{
  "n_head": 1,
  "attn_scale": 0.125,
  "bias": "none",
  "tie_embeddings": false,
  "init_std_up": 0.0175,
  "beta1": 0.95,
  "beta2": 0.99,
  "warmup_steps": 200
}
Each number is 128 + 24 x the weight over its row's rms, rounded and kept within 0 to 255. Layers, rows and columns count from 0. Numbers have three digits each. The size before them is the row's rms in percent of the matrix's.

# layer 3 MLP down (transposed), 192x64, rms 0.168, rows 17-88, columns 0-63
089:122146111167137144128131106116107123096197137120111181086174123137142141125109154055111141107082103106153126101130122118099110138137133134103151105095129129129126116149095140101157115137117114
115:141130143104158120099170136121129132128100138104186172082152114121113107101129099112106087149116113153108126170111110143127123157125118144130156154073132127152112134140112145130142098153163184
089:134122097179134144158133132118084148153134163102100102151083102133171178089136117121138122130101109168113096117121138096158097127087120161118162139102143128117111153140141155112150125104122111
100:098109106155119156098095131098151148124092159106146158096138126164148133143114150095132149138122147188089079111135102099111160121116076122102141120142105154143129120108147159140143127140090122
090:140115138117092138157108119159111114120145118148093146122090141116133136158099133110126098163105112125105155118118158098148169123134162122174140141149095187130140117074121109121092151076133102
124:125139098168159107155107151096154131142118110148110121154128151109139109126122135136158108121098097123123132167137144121083165117207118114125124094201147106129103149121143129146104144113103131
132:107090127138138137112117096120152135137145107143095103161166088155138130116113157173130137119119112120126167108151106105135123114019132118130153109093134122126117148160125141104149115119120121
097:170151149108152151143086129118123139100190092121114109113118129109144090093136097118130109134153108106104119191120119181140179152134127126140118135159139128150136101104121144128134108141164157
100:082080148118136067133143086142153125098121143122157082127142133079102129119112125167133126126104113127158131139116134116126140112183146148065105123123114146106166120092105131128134110144118127
099:166075129141149105117131152169119113155101139085169138133129115129120152109158075130136098137158151120162177106112146132150143098133124087153111160165126113155147120127089115129116124121098107
109:111091108089121137102165125108141126111130147109108132132154070062118133129114136113105082133142150101130129128099106123146109109098116163104178158078137148152119120125122107136139115165089127
097:130177131138121121099163156128107132152167118138123100144130112152131137137135171116104130145112134118127135097163137123160139147056140166148128129084159155094111148123124157103136073096139159
098:130078142137139149162102155121103109137106154139146103096097107131137148181168109154178153117134146123118117132127108127088139151117159145155135111065143081099142148120122122158117098147127126
100:119098135159090136135160134165141135110158141149152126150143134122108090121091161134174103109140125111139161112138137174135129086070140135113159123113117104148118118147111163158129128092093175
084:135101111109189113121159099149083166110128132107102151127146155112128136123078090100146101102101086126116103089151109117115125144153150141100138129142119160126094157123118140168127122103123086
093:116112151116098151131126101116132109155122123161129094140139112140132130127106130093155073130152170142122113119185118109121110139157110120123170129089129112120053139111144145174090109158145112
099:114100153084143139148109141137137151155155135115079142103128121087134100109076107140133106167180123126104128097112149112141118103191123094133078143170122134129135158128118135109115137152119126
102:130141111111170143127149118146126153143137108091162179148140130113137115182128105082092096090083128081151131120131144144179148125134115149105144104117141098099119142126151115083110126143111134
064:106130111113116117110128127127130105160148125105134132147080138117127133129120135152097139119119110094119157181121143126125054136147159124150131125119150143186152158130108116184102079109083120
089:154121158138130105090113121131145136089130133167154113124120129127118125081115109145107176133125110101134144144155103148165136114098145106072098130192138116088148147140131149178104116132161138
114:128089167166113159115128124098146167110142131133141155132054107152193089162119119095127139147141117129149098133114130135119141074156126114126139145134093119123140110113122117099129156117160140
099:138155145125151137099147145136097094096125120138121138133090143129173115100126141099109121147139117174096093172111120101105101140160134165123111063113162162159154127098155142147118120101112149
115:103134116114131146162195110136133154135180094151126135124187120126121123144133100165079080119113142138128155102108119156143119107146122122128080116130081120141105087115105111119122156117139120
098:131123151108112133142107117138121105080148111111114169145123110154109185132119119126123134106113107132135154148120166114115131134055140131112095090117115129092131150140142130115176190150114086
100:146128122152131161120124094130156162133148153130088119149152127112154083108145125097129128095106109123118107099141117132059109106193127115148107168126179101148114099132156107115124149104134127
107:119158125119137131120106169122142143147148133143076118175108117123167097112134094140132128150125138129191110109106134097137130147073147157119137133136121167158103159107124175132161142148131080
093:105118154149096103138090145096131129154125124121170146171127125179126160139125101136099158096132123171147138152120124135122091155082090143088166133113127113117122164170117110111156109119128098
119:160141160124110135127128139111170147169118103160124142127114123107111094081151149142108141093100137141121087136178127122137130114124114189107112127163138133126172079095120171147144140102113113
107:150098103142129134124121146146133176169152159135191156149138100154111146101129089124106114117087139128147105134127106125109113153152130142169110110113148129156095124092134152107124091112071109
093:147123125160107163149151156144138134171130156141143092123127156148123100179166174131138100114109097115118163118112131167123117127095140141114172105061145120145144122144127146149135112134163157
099:093161135157113153124095136141122141126150090156113124118130142154186165135139114164136141093148122085145148125155125134152120153139115117123096090113156139111115166092124122109152201110106119
102:108128142147092126102133101112125150128090116147158113138110126081072144133090149159107191094134134102147123177096170132134109114115170136098133132124163144126130103151132085139133124137126138
093:137131154157078120143205133113148093120145173103118143145159105117137113124119130148126152143095119127136121136134141157124069161155123120111129129059130156162122129131142111142117106162153135
113:096112145132098116130083140129135126122124128143096130126107151156076139133097114145127159097082163113167106124180097108146134119169135101125091135119139173131151105092122137108180109148147133
096:141147094141084158170099139101162159128137139106095149113103134128118144136154144071119147147112118106117172110092123134119100115094103102100132149119116090141119098152117126132164167109104089
108:144114105121101107133094136085102100131146086087139118123148147161179107133148133152111158137128128135162092142151116143110112099157145163137102137163141134140140158160108088155102150085157109
111:111179154101163145130110167135120188115126118103149131140112114136103128106123128175168178102145134119128142157121149159170120117077130151143165130094147140146137100119103163121120107151132125
096:164165136114134109136156141153130122147129168123164107110107116116086142154157129120142199143126109149124119146110098155149083132177108145116171132167125125079099119131136141125148159129129156
104:115144161131138116168120146166117133107149118117104179165144149106136094147129141165132114129136100139157152154072143077121156138106152145147114114142102105139122112120126128088132136109179182
113:123132140167159117091129125106159141115137123165191138134184101153143124160151127112121173128140127107131151129195103138139080129160126159115115100165133123149118136136119130169112121110145117
087:148131119087132145119096115105129107090131124131077126113132147114115128114122107122117063133128103120103095115167133127112152138172137093095127136169151139157124158096088165127095113107088095
097:151145135123091114110167180155143157091155116123118117121160100129105116143106155145132142145117128094140104081091157152092120093106128121089171151118125115131131125124121150064114093120142105
097:097125125132142112104083163138115129115084093162121143138146152088135151126115106161096133140167125123122119143116086117141141096178089131091142159146154102141116125113063115161127110144135146
101:138109125105115102161184119117134103120119117101119117133107128058103157165125137093106088121128113147119142110136100139137155122098114157122136113103117141101177099114128122108092074087116132
116:129109132153130118123110108103109107141139111109135124095133115130103148106162103146122103119122127074166141136075134111088124091102167158187146142062125112142123146156126168154116123120132149
096:099075134131139143157131156082141124170119114133112122147130120174081115143120138161129149128156177144131168124106134109126156118117150153121108159159126169146119117139115112170152148138188129
095:156134145172109097093132131150159112164145142148156109101122174147145173094115092135127155165124116152096118109170101121093088154109099135113114134159147122134127115132085119155144133109108102
102:115131147147133167146068137129154126139117106117207118118125125089129147140125138173127121099127150090117124102161131139090136146139126161115120139114130112161121096083091176134119139102125154
114:140149168153161155120138184079107104117109127140147135109092151129128143138141098062143090120131139170125083147110149130109117124182122140132133119152119120119155121085121119157127155101126119
109:112117143149130129097110119124169144141103139155150094124132134129158095133083134165094147127109182119146138119142098112081126121147175097166154162164151114118128120102166109176151121112135138
085:109152149149140148133187169117103151128108127105145151160111114116111108106150107138128088130123118147121133168153143143118111086113156085102190089144134108163099139134127076105122117125145133
096:161131182098121164130138164111129112134121093149098077140139115156144128128146170106159144098101120135149156104091122127118114102096104094126109115111155118122123126135086092159143163118085108
105:145128141126149145157126158137118151115149176114117084154124149142139095112157169086109121146152151163140125116124135097134105099112128134127120174113107139141125097169096119197094094103117111
107:118073129098133130156080109134129117127130151139133095127115139087122136124134090123110114089117132131148136081167143127120136149125164127095076106169116139141160165126163157141120171155102157
105:119099074122159139151146126072130159117161138123138127111127153099104117104147136107092128168151146186124118116108117139185138138135084090139092119123158115133135126118131119133119148135101178
108:141114123163138106166128161163115133123127117113130086148081117172116123145116108160123129144149148113147122123161168186123112092150094159126111123116160140159111173106115153145144115089126165
115:093156127107122102094146089161137154124130120138128112164140120106140118151139167150120135127115129109126091160114166127170098134055125142149173148124094089107118116112118150095101097112106141
109:130140126122119100093154144159166164149103111111122153105106090108149115146095081097106146097117174167106167143159113097143096117138143109077148120133160145134107122156125106129120161135112131
112:097135139122166146110119128133108160139106142128106179159139090128099111114149133098124121102124104119143136168108191130148099110087157102120182139082130098157134107112157131095125122136118154
093:127124101138086157140158129144114112120147143121111152195144146132136134139124135119114164075113137185150178104135107117166129121073131143124155173104122097135141117080140130135141113125134112
091:123128143147144114118140112127124126124091111156155152109182138125143116122080163129089092140125142136085151110124132139132128141176128074151150113124107125093174156143093158102125160091100101
092:152162119135126125122131154188128131153159126137093149103151156104121132114129104156114133145156164147174126130098115148136102094128150180137129135095103104143145083154152093135128088167098120
087:140126155161154118087158145151122136137170128151103109177150132095182134114148131129162131114131097145123120105119158117092117111094109117095179145137117120156142149127164118096153092128090152
086:122118130127113161160139144114130131118163155113116104113118157149100134128160119126108076111147129116083140098124143138120130111180171113119141134163104131138096108100113131167138194172095164
105:129089153132119121116105131155158131107076125130157113146135148124132093120084106124109164090150124089117155126171115157119145133153161129156121111189118174112154139160119120144122149145170151
088:153150112109105148104184124188136125111125129129132151172140117171114129138101103127123171147095108132161118152164111175132148112175164156087110118094145141150128145136111123111141102126135124
101:113131128152164120139108144173126132182130160130081136124123133147126173119122129103110088130104105127127142147128109131156163157144120144128142101135034134104111157116145137141142093151109147
109:178127126118173149108132117108102106141125153128129099091121124134142169166130152148137112116076136116107091143147104137107111085151092111126072128148119124116149100111093153135154125080144156
104:143100093168088109111136145176110123174127139168101129130119153148087139135121115117130106104153162142128133095134114132147134135058122131102102110096118134083120152133153151137123102139133176
087:115143089146132124149167124122146152092139143099134117109156134121129141139135121148095144127081114130139112093105108143144111181070093107137180097081151112136110124128141181150099122141108119
097:176173123112048101127128114103131142147090135136165144126159111159140132119143119161135121136108139128128111107139106109114146138114125077154194114124114144103125126117117099159152127146168125
093:139136139148158099117128122153135102128145115167188130109117123087118101182131123096117094096111112120126156090141114147123123143051136130123166161105151141122129100143137117141152080120130129
# layer 3 MLP gate, 192x64, rms 0.2, rows 18-88, columns 0-63
111:122150096154142099122161113139101160171083125113116155152148128094138147161141134132143129119088137087128159114073125132139109105162120151127130092185139148155124114104083122112123170123135135
102:150128147115129106127055178138124140137106103107100161142127134119133117124130160138092153123153108129169177162125134107158130131140148120155076133132100138100149146117104118119122134187145167
095:164106137153115130158118112097140142132186115123115111125104133115133135116141121181150086126138141103119114041137128166132105129157118113134087128097141120141136128170110142110156103168125151
098:101130137130088103122110149121133139092140150159106162106166115150137146124100107123142095113167135101113143161138120163168162166120139115146156112169170106126157104169113159124110113169140157
109:130175107157078091125147145146116119116143116126131138151144108094133090095099124134142143110102119131139110157110140136119105081162146105111089122151149133098160106077110110155119089080114146
096:147187152101142111118120119130139123115113128106171159092115152103147130122102087097122137140129134142129079135089144143128099140200112169115123162141150145150131093136139131162098113105139106
108:102113091152127144136083117139113144088169097145135146103162157116083103100062143156139102138107150164138103119119125136132154131121101147104159111136110136139172106146152159164121117117132112
105:183168123156136207126107159152149128139091131106132166151140143116105088134127124125123090142121119115126131130135102125076161142113120116126134114145099156159093146164145089155133116142137126
092:129154098115097135130121155068137108097148100122059135148116134121135085154103127131099104131103102165101086164158124123120115167119126131119124090113159136144107129106137157162165138113128120
112:165148104118122117141188147127150149127125104130130203093124102172107122133126125130156120142113100163150131140079078106086095097144136119155118132108147130103103115151115141123147128125125156
091:134090145177116141118165151087120150101139169146119103139110126139135066137096161106145151138106132103100099115156076111130130099089131125121111100139112140102100093110113124142134154161135153
095:114106133102137178183087164120109135120155113117090125098151105117130149132143106158161112111122117185099139152117124136121124133089111163145100158094140099147130115103113137152154097122088138
102:115098174106142129146169162121151118143153071125139117148110131140144153134097121129154136147104171098148146150118150155162140110141128127114140104145105135148109113128085107123112189139135190
085:133137097124098128143127122111140121108114123091098155145182134129132132134074108097132170140117167140087183098133109123162125105141127138128106138127122113142128126084122181174148127182127119
109:120175129106129166135092164130137116099117102094120116151170108121140114130143159134100127109140184126095131132159155149123171136129130110089115130164121112098143132115153113107080082140171143
107:125102106136127167136138107109166132110104086139150163119124127176103162116179149112132088077105158129149149139123111157113161143117120130133136123135077133111111090101150088164138113122106118
093:109152097079105147164102120138171109124161092079152157143116172123091105115093111132156121133113124091137145131112133124161137144124097103101104144116127139131121156107117160117102136108069130
063:116183162097095137126119137113161150094142117126163136098145133147158143148131122106110104107150105162099124094081135095104109137104138137129085107105125111121067130092131165131161109134138118
090:148136089144120101101117141112150113123069145120119148094161122111105096145176148151144133126132094136115141126111105122100113106087148131142105108139143128099181192127123099122090098162129136
111:153120138132108139146133149139120140094128128151144115101085109152106122131112164086151121172121173154126111164162095155102123105130139103100111159092108076163129109116111109135135155153131182
097:149110099151157156134129137118144121099097132149101123135120197124114140126116150084154131129087138103109104114142105129130118169127098125131140068144132126193121089120135120168176131121116138
123:097152142088100105113128144085107132095152143106125139134173182105105132109109125151133119071130135120116152148120106097137131115128142142164177148180151109123119117138127102091103159106117149
096:093148123135119132092131140116157162171113152113135103127101145127169114110126125121125093131151143093127107135130130121106154100174095117086120168145126147153139123096097139123058110092160161
106:124116169159133150105088159133147149118122152141157132129102131107124165124142164131154101123083111154089141136153124130106124122133140104087100172086156135166132083138145111152142170089147128
102:092148179132164162132084126106112128125149128095112131123176143115140088166125108152127153132092141170154110133117091103125117139115095125120096139133118106185105099117118120158103110165111136
094:116122106150136117119110153110150098121105104150133140115127087115141139167114093146143102111167084132147118149119119119122063115088174137164106087130113150074112132140141091150119134136089117
116:119176136119126132141124109087155137145138133132136159149167149076089143128112144134114130098137150114162157137127142097119129081151145104111041094129162147159143139124145130119139118155136147
110:116129096127133161115151149084116125144153142151165129134121071117115148076150101125148084114151157107140100117149102104121111164140125170108120109119149122169127152095130183110117149102107118
084:108118137140111179172093139143125141147104113127133115084160154130125072098147116127142086113167125143127159073145132151156141102124124148140125105132115110127130125129127155106149105156198119
093:135060096114173149084098123157125134119109118117099114134123115117096109109146134133118175158143154119102111140143116105096135110135087096131130146101162139118167143140115106163126163180132122
097:140118121146128130130116144146159162138090151155140100117105114155120121126122161171130119148097093130077116164111146139077114152114125072130119087105159130132138099130084105109136077125136160
083:127142127146111120132162096126144147122144156099111116141110162097179105104110128152158170097103154103121097110115125146100106162131106116107147123119086165097099162167116112114108167157164124
107:133128112122123119107095114157056125117131118079120154137145117139134122143138125126093144139081120110163183144130114126150123133195109098153095124106179144129128121103103122098109150152135148
095:117161132153112113085111173127106161128158100133109127101131132121178083085113129111138128100133136130131160126136147123125113131159097106054121151161126133086151111123079134137100105138120142
102:131156144109121103167085114099126103149185149098112092148123125107159136153143121125138108145162108119127136122094145123136160139097121161131086117122104059118112140103114134118121137135158071
115:151061108184115125127126124163134112107149143145103135129146128122109134108101154122118104147134157139148141159145086092083112093161118103109122118114147143138151137140175131125092079124113166
106:173134129120168144104137125122096135139145143102147096098103116077114158107102124163138117094110143119172123146161139125139097125116140143094141132181092175144113130131145106091128183114118120
105:122149153117105124104112124144102153106169094085141126149130116119132154115135116145130097122131125165173075114156127106126089136144112108195078130112144172126109140116147082133143120152146107
094:105141091096088124126196160154116139144101160097076126134094154126103128142102158130145120109127117126153093148089146159147186122116117093137098144114111117134094136117130117119139113114112138
104:138142134152128125137117130140150122127133177105132130109132133097105143100105107132128173119101188107145122082145155144112156110102143142116109165130147143156101075176120100136173167168123129
097:136056103098119154173089126126101133120123157169123105134128137120152113119122113104146107105104132161170111161165120099138158160143112132121133131120139158113123100116132161177161150095116111
093:134107110116152142148154089158123136093211128069156122098113141161127110098146131124135123116097159147134135131161165154135136141126136132127105130121105152125168152125162128102157112093141096
108:117115156112168160165127132105110091101129115123083098132127104129163145152135151134179177069138118153113105095118120125093147126123108125169128164111118118144108093111146149091118148109135138
115:108156148116101139156156127160110130147112153132108183148115127155131147150084174102142125132151142124071104125147129132167157171130090126135094113174164133119148116120143093089140115119135128
092:123149141100147154096121102155112174106162127117150089147108134102146181141130068103145113131083115141099138125120153133150172121097126102106086132120093080130125136094118134140115106131117138
100:154169153130143125092111118137075110146123148154086154160149086123110151124158150120165122125106070103143125097133152131121118112145138165121112131133122146151159156130164099078152105132141106
097:157116153152115112161112103159125145100114116124126152082150135123126133139133185152122146149107127157161156106122120119094120128157124080113082097075154116161128106101123130157153110105088143
101:155146139137139150142154183166108118121109123128122141116133134118120171099141120096145152144133153175104085112129137161111156155143085123125151132175151118138157084079091167132110144114138135
105:130134095116108132088148121101096136063118148130134152140141096094142135145121117161169108080156167130112154137101111151156110087161132120121116183130146134154108126146099145117100133115117095
088:176113160146125120094061120103116144146141133133096098125122093116119133154138145117145158134151134106092117120087101100102148126121116127156062168135116164125143130105160159115134101159121130
095:158128103146117128120118171151133096114126107136141137145129167137084145131112098130080118115176122140099159121113119103128124125111159125162082128137146129109154177084091181128114144134081135
101:134139072145134156167134167126114146136122182108107094126138130161144118107114111062144110127170163119140125075120132097130125144109129133119129149138102141127109108126068141174129139140118115
101:104096141114110139140126125145137139159114111104113096129111094121101125128099141128159129111125123135102098146157164095116127157152092111116154136149125098158152090149167157105206121138168163
095:070137144116128182137150146133118165147167125170119166138089118129137130103171135124078118110144106102122102135114152156151170168123130117130148115141108163136143107127141105089126132135118082
107:137124149107115116138099179131122164079101113154078165102140149122140135138151141117134135139117199157121157119137184140116156133118153078128123150100145091135138145101130116136116154127148114
093:165110145149119113115122119090095119147109115143135150120158059132164147124119154108143123146130177122086144122104139131143114115173156130134092073143138186159121144141148097094130133126127121
098:105143105148178130162161142161116116154142136136117170140136099093108111158147111134160124112109148169124149104127116124174145130125071093112097121138149138183112118080130126131092132135147141
115:146113144106085157111103126118096139107141138158110168113152099127153118114110167104135107147147143163147119127083120116115076078092152134149091116120109128140143138102166114096090121086131141
092:132147155126123111114122127150118123139113122136103136100148121165174135159172116153146145179147116130103099087090115131076136131082107163133123067118121152088124132134111123132107113122107176
098:119100104129096134138151175095167110176144106183119117158138096119161128140154144087172132127149137157097123142102107124136128118142124097145146095157121126123170139106137148118123121156102176
096:173116130100135106096116140176128157169147118126114141098123150128140097084121119102122091156147116157155112113102102118115126073129097169150113135092156119105159088109141139126148159158134113
090:128121169146144125153102151119098140121100137108107143142140127145134154119108175151152125121124136141130123170114145152179190116136062085125135120116156147162146084134113131155113091152125151
086:134135118115139138123138128136129155141105128153157122107125140125143182149131083061190128160130151165105145102137095132115119130134149137118137092107101131096118099174127113147139175151114169
115:155101146127115138118133135133113132102078123162149110166107138139155123137116108130122134104118151161133114115110094105085166144125180134141175113195161150115119106141147112165097139152108160
091:160094113102130096121126123130149134135108106186105138152151140141134104098106094080146131140125131149109110115074118126099152138131119092131135132098098201127111105106143114161107135103095150
100:134149117161157105135092113184124138124155175157129153144129150097137149111118129153116089099112112160144083144158113105122091143155153090146096149107087157131103127153098136126127101125127099
118:127150077110148126109132151118122102096137088096108112163121166106149186143128165133144122124119102122125133106133110154125116112149081107120094134128105095143134085083122164138130106104177141
097:110139123145147149108112107099142108145148121064144162179092167127169140134116123135127133073126128147122148150121127131155171100103074125147108159118111180106120124112117140096115116125106121
093:140112134161151136159147137134137110062083152113169121128061122118107128129102138157137136132124174120170151120115108111118086129104107111144109111142147159132125140126110138164125156170143090
107:105079114117162143170127108094086109119142112080112136151155136136096118155097138137118131164136126123102121146100108092122115096140139179119095094098165134152114151117146140101106143105167147
093:111124107113155148159123140143071101121101120166130061088131152124115086119135099149118118103148109123105125110143101154080078107146129131122122078145110114118099146121121134120107136090115107
# layer 3 MLP up, 192x64, rms 0.187, rows 18-88, columns 0-63
125:161138124139113077133120118134101161127148149101118086123136079136126094124135169191141148135078138130119131112139112122132127107116132152150114110117156138100168133072106123101090157111152104
097:124148160109130123127091121176090149090148076147110148102122111121137117142125121147126138145112154135136199122160146130159111126132131084121126149131091094142163114148126096179125102126144161
088:112169122140161128114160175105155124133076092094120090136179149173117136136096158113126132137150151104122118140113130116109139109134159123079127104135113120133111094137137120086143169160149142
088:131101152097145100118140112149103109168170107117159149153109154116139151113153155150138086103115142133144108118075164122115092098142106096104150138139091116113101088165149133101115132086129129
132:131129126076079164124151132132114156139140146112134151107134125132111146127131117097107143142168140155134145105098109142197119118081139134141099133077113114139101091145154112110136187153139129
120:165170144154100127161133195134135146123132128125133150106102142089135159134119106097150132118154148153135104161097168148120142161187157162121118126164111120134103108089134124133105127107155127
101:110140138118140104085150113166107143137048146113156176113120120129121166132158113122137130152097102121135141094121184089077127106121090135134155108114123112128111145144153110133122135127098111
098:092100133120118080128158132078092113110124138142118100124092087153161167106123124122124152102150164151144070136127110108142129128149123139156141137115181138145143088097110151110152140105147145
092:147140093155112135102144167156130110138105092120139144151127163108111165110145087119121162170107172150085163153137136145150146138138119119131136157156131131123186163132139114119143140168126173
106:150137151147138103128106116164118108116130113147166135126089155173153114119155100174143146148094119130155103114130085105139134121139175072106098122112157128146131170135134148102116132081162128
084:101119149142114153125151130131141124113145131181138093119111134111112068133087162120137130122109088097103105135160101101106089085080152112092145113127127122099094136107111101166141130108108122
099:142145142057154091127141113116114128143147114125090126166156139148140120065125120154081111190143087130110114107132101109140122119145117141122120122126150130118111166151132112161122141093120167
100:129146138121130129091124123137148105185138113124106162164119110144146137132130069156111170137084147125146103117100122131088100145156160150154130124161124161141109157120136128161121148150161186
080:163113148152154154155114088138153134119128136168143098162065090118151067135143131113164142161095109119170140140116155110109111126107145107154133104140131128101158123112136109104107122125159147
098:145201133147151131088096155092124124129126087087103162146170147129151107141117148137110137103123168127111146125150121142105138151127102126061122137140122102105158133124114140086093120135139137
099:139157108123110074109131129135087142119144161107148093140123122112124109143100137140104153166091131157108123089156132102114123125155139122117107123143188127170132142181097167117121172114141156
090:124138127154155127073110070123140115134149151124143154143146140093113104139129108140108121180073113120138148111131129165187147089150089125135124143164121112106139138099158101123106113158139114
067:109119126152114144114159129131129107145117092129196109107092169109155122132127086184146125168121154134154142164122124119162135122108128103127157146188135129100115143125091106160126126140093144
087:122129085131108130179108134126154147161160125124118156115146123143156094136152122117131092100112097146130149132122130114126085132122115146150122182120145123113176089112095164111192120130082113
117:152146078111130102119116124113110104144127126138102140142182120106130149079143118133153127128091124138159144139166112144153130176132137099142107103118170121154089128101143124170093163165092101
099:129082108084123086132129107135160115129104125129141114139151082128127119108134101122169114097116111080146162126180110129172121128145114105137145175135076110119089099133108124119118137149140091
110:131148133099083150113125135124115153117131165118108144110098161145156175132166131107144169135145123126128132202116099118127126181116124116158117109140134123136155135087140126108163069149122113
093:150153175129092132134142111135131137161157160086152129141130126088087116155125135119123145115169127131113140101087169128145100175152108116144100084145101128193117115145136145101147128143140116
108:075147126131124151135109128137111137186135101140161119089116143175133159123126089121103134112153132151132154163086126162145150150122122123155100110137097161093146106091102135111168098146103134
110:137148144123146124114132140101132113125101137115105098094116090147080132119125155104153152144135116137130129153125099110131156111153126144157131080093128082130088123106120115080114151042136148
091:138092124145160131138125118163156161148123105139125122111096145173127131149101106122109115097125137136146120129140107136089115144130124091116144123147084171063157151169094139127172085127098151
119:088108102133130138134135127181082125091140166104115086125155128145151155141101112128136130175171137111133173099119124158099116127143133096142130157114118120166093146163122143093144102157152116
115:126102110134133112108118124119121162152139142120157129102135096184096148074147094136110092149121118138119088124129094077122104163128135180132134110091135119165160117115127164117148153131090111
096:125149130129117151154114142117139123173160095128129132085128130128106099094150155112094083126173140127109170101158142131155171134145128142142156130157089120115163148139107176113134094154167110
099:116072123111125125142121135124130115123133120140171138102100099166107088144126149120145134184118124120151104124152107132105120116117112084124102137072105117147157111164119126110097070179139111
104:187103120098147113126116143147105089139124078174126153107129120129130133127178118149160114129129091125061132134107145138139117168088138129140143104125122124124167167098149154125158134134138101
094:138085143121103163117187141127133110118146131137083123119096114117164105119121120129117120126133126079122144151113116161069092167147102125106165084136146146138117143158115103156103153163121147
107:118127135130136138147124116107086095145117136134147129134121101137129101085141120126096142115140145117164094080145130164042142116138138182140163146118079083129148128152102138148132109129142139
095:143146136093092141198121120134159115115124154126094158096143154172113132124129145107155156158127123120145142102097082098130120174176093104120150123094120138154132108137098148132157140124117112
104:139104111098124103116153130094102083124123114131107128147126182123135141110115122176104129126130141135133143093121083154073117108118130136116113117118104173106169139175098094148106126072136117
121:157113115140137128122105103088113105128139139166111100176145139105154142158147105117120113145087118101139138091120109089083126113142103109141107109142174112142100170164174110147130111103103162
088:142117147102169119163096136127102132153145115114105152142158137102146148132113109147146137115107145100184189137116096111120094161100126148065174125163118145144102110141124145117129150117127151
108:110131131123112107099125134093155165155109148118144121118142088142112171096119111114167114142165142111211128129140113100163170117136140150146105136136121119082127140104147115123099118129094087
104:175101131079125093138137114129122137151117158119097141174090122090115155094116165148108126136107158159125117115084140092099126116112157131187155128098112121134139092124124128113165158133132131
087:119122149129129103118163127159081178124121095134120144151082122157113081138149139117192126116148093160119150140105098090126098126127112111142120096140107120122152148100123155152121083112156111
095:163148109154156124153094099159121114136100161118120117106132127128102131139153167157182132117139166152110138148149145166173145124142167120151163127158088100105151110153144153097100130105153119
089:160136149129119114171145195125140132150093142134110171141170128124126107162098145103143160093109119119130097142131149133146121085108150099140085144128114110106120129155149140130126147187090142
105:189150103121092136137151138123135100133121131157117144137126143163161131125121083139141140089130094099132136095128163120108134118172113114158152123133161170096140120165148163184146128121120088
125:145176089120130102118156133105117137108100154168123098208127124131132102095115158123160154122107121162117099132133133146138140151140118086107119105161158117129173128121098112119164105127096130
092:121116139083160122118129115151104123139070116128133113147132111144116184121089146101131143127170164119085134158129154123112113138111130102143136106154072132118180139136175154112122098133162139
099:120173126164138086101095120127138116178111168139121133133130152101159161173159110161104172114113104143147082099141129127117127131179127115132142140133129111162158112112128127111121124077124155
107:137164088131107109124151096170118133165142159119069141145121150145145126126139083118128160171145107118157099150109151097159132107149122070139108109123170119132099138157151101136136106139133114
123:118085090100095074122114072154152132148117111130117099137164125144136083102143136166114146130129104083160123091166108129150127096118138086153111153110122119138115124146143127106146158154130131
113:125130089160101114163120134143113126110129153079122159128129144095150126127126098195106128105139084145121098130142173159153139091120146162115138157109126142120144134129111164132125107118196138
077:185100136128130105165133128160102140119130113129140121198130107105147103136070144123101102091167165145159130140120110123145138151142156146125140101124138144140126107140107124142147173134075145
098:142092099138111097141124094105141131059125139094148146121122179156123066128129104156168094111124131111113112090141101114131089132120150154141147156119133137128109158156133146148112112112156104
091:107107154093118131115144096162105108143143107129109168104095123150087129101143108143117177123147112106095148112125153111128158135108129155123123167118113168099117193116128097138106137164164155
107:141127129131163109063168158132154095112082118118092167133126129137117091151153150142140137172123134124087129132090108104135134090111126119168153121126124149125134122135166084140108133141158087
104:103102097122161149164134082085125139096135123143115088092111158145127110079114141094112116170133121177156139132120084119126112115090113122150106134099135154128091161130138149149107140133116159
111:134119129112107115094117105151152101156126111183086156130138135109101128105143114120109142118110147168110096176140116104114145127101128098105112176147097131103156132158175104101098118165103111
123:174126141113145146111110153135088097135158086130144148118158103093138172145114113105137084138164112110144165133095131131096132127153128155104104101110161177141112164154156113120146102109119104
112:152161100112090127154120154096116107115170122110141133122124148134118151143118174124114137156146102159106098130120130185130120115142102135115101130097127144150094134074134169088165102141155169
116:141130142074117139129098118096115090129126106117163093118122101105133145164119127130118104140144150088118152128109118133130132127134072198117093108135122181107126162161094124140130127158134091
094:131110140168112120133097146114120122123106155124119153148138112136145153160145160075148187116107120130132117095130106081136167143128108160127119119127132084111136140090097103171095152161111171
099:147158142107150139098118147115111160090146128108088113156118079112096200125139104119124159135152113132124107120133145112115115129079121167096090133154159118159136112108160134117100118097126157
090:116129126105143169145134149070126134131147138125135111118117121129136142108119089148113116185147103115116093158118146117147088135125137149099118131087108101068144099104127174102134096089153091
091:145122133152117135118135118134142122131080112124124151099129106148117151143094124132132131155149163081103171113089089135186133102123108136172088134123147131067095082099107150141120132133106129
081:104105139097114100121112127084135115152174117126095147157128097124126095112158156142120170104113122129144109148094144091125125179149088099145111103146152104148155139123169070141128111136110117
107:129161118128138156130153124127122158151166109115112125154140083109126165140163149108125075148132120138132134150107141110151108148121150092102121114135115033131109094120133132116108166116169133
095:137123157122133098135130140086142126091122118138112096071142161101126133144115121118134119120165148127129135120116103125149075105085170140149112110077084114129083141084131105135095162132156140
099:126130115167130129118121118083145121107153143138183135148118098173156092120080167117100104135151174159159132141163142155159107114118118118154092137107128149116114153126100126127078140106153120
105:135116139151139158124144129144143107121185073189091148131110112122125114158097118124115136166139086105132094159090125104098080145130139108105150110152114144110123176136107111142142143126124108
094:141098086112125118112126144158068138172139139135102145152150118132109123131107124099145125098127176146137127079113143119135115123138097126114123113106116159065119144090149152142124079142122180
094:140115147142072146143157135118135115124093090098149130174081125130150182133098134129117134121164155114100177109110136107150082110167122118137125135124154132112139147112107114122140161104179126
095:162119139146165085156117126122142105136169121127159135157130113135168139120106144139147136141132144165150144108103128154099158126137166111159115136132154140140161148109102189184164130147116174
092:154161116145150127117092131148100132122180121182138105107106162135147095139096139114100086153164120138126103103135149102146128142170157130150119184128083154098124137122146119142098125143115103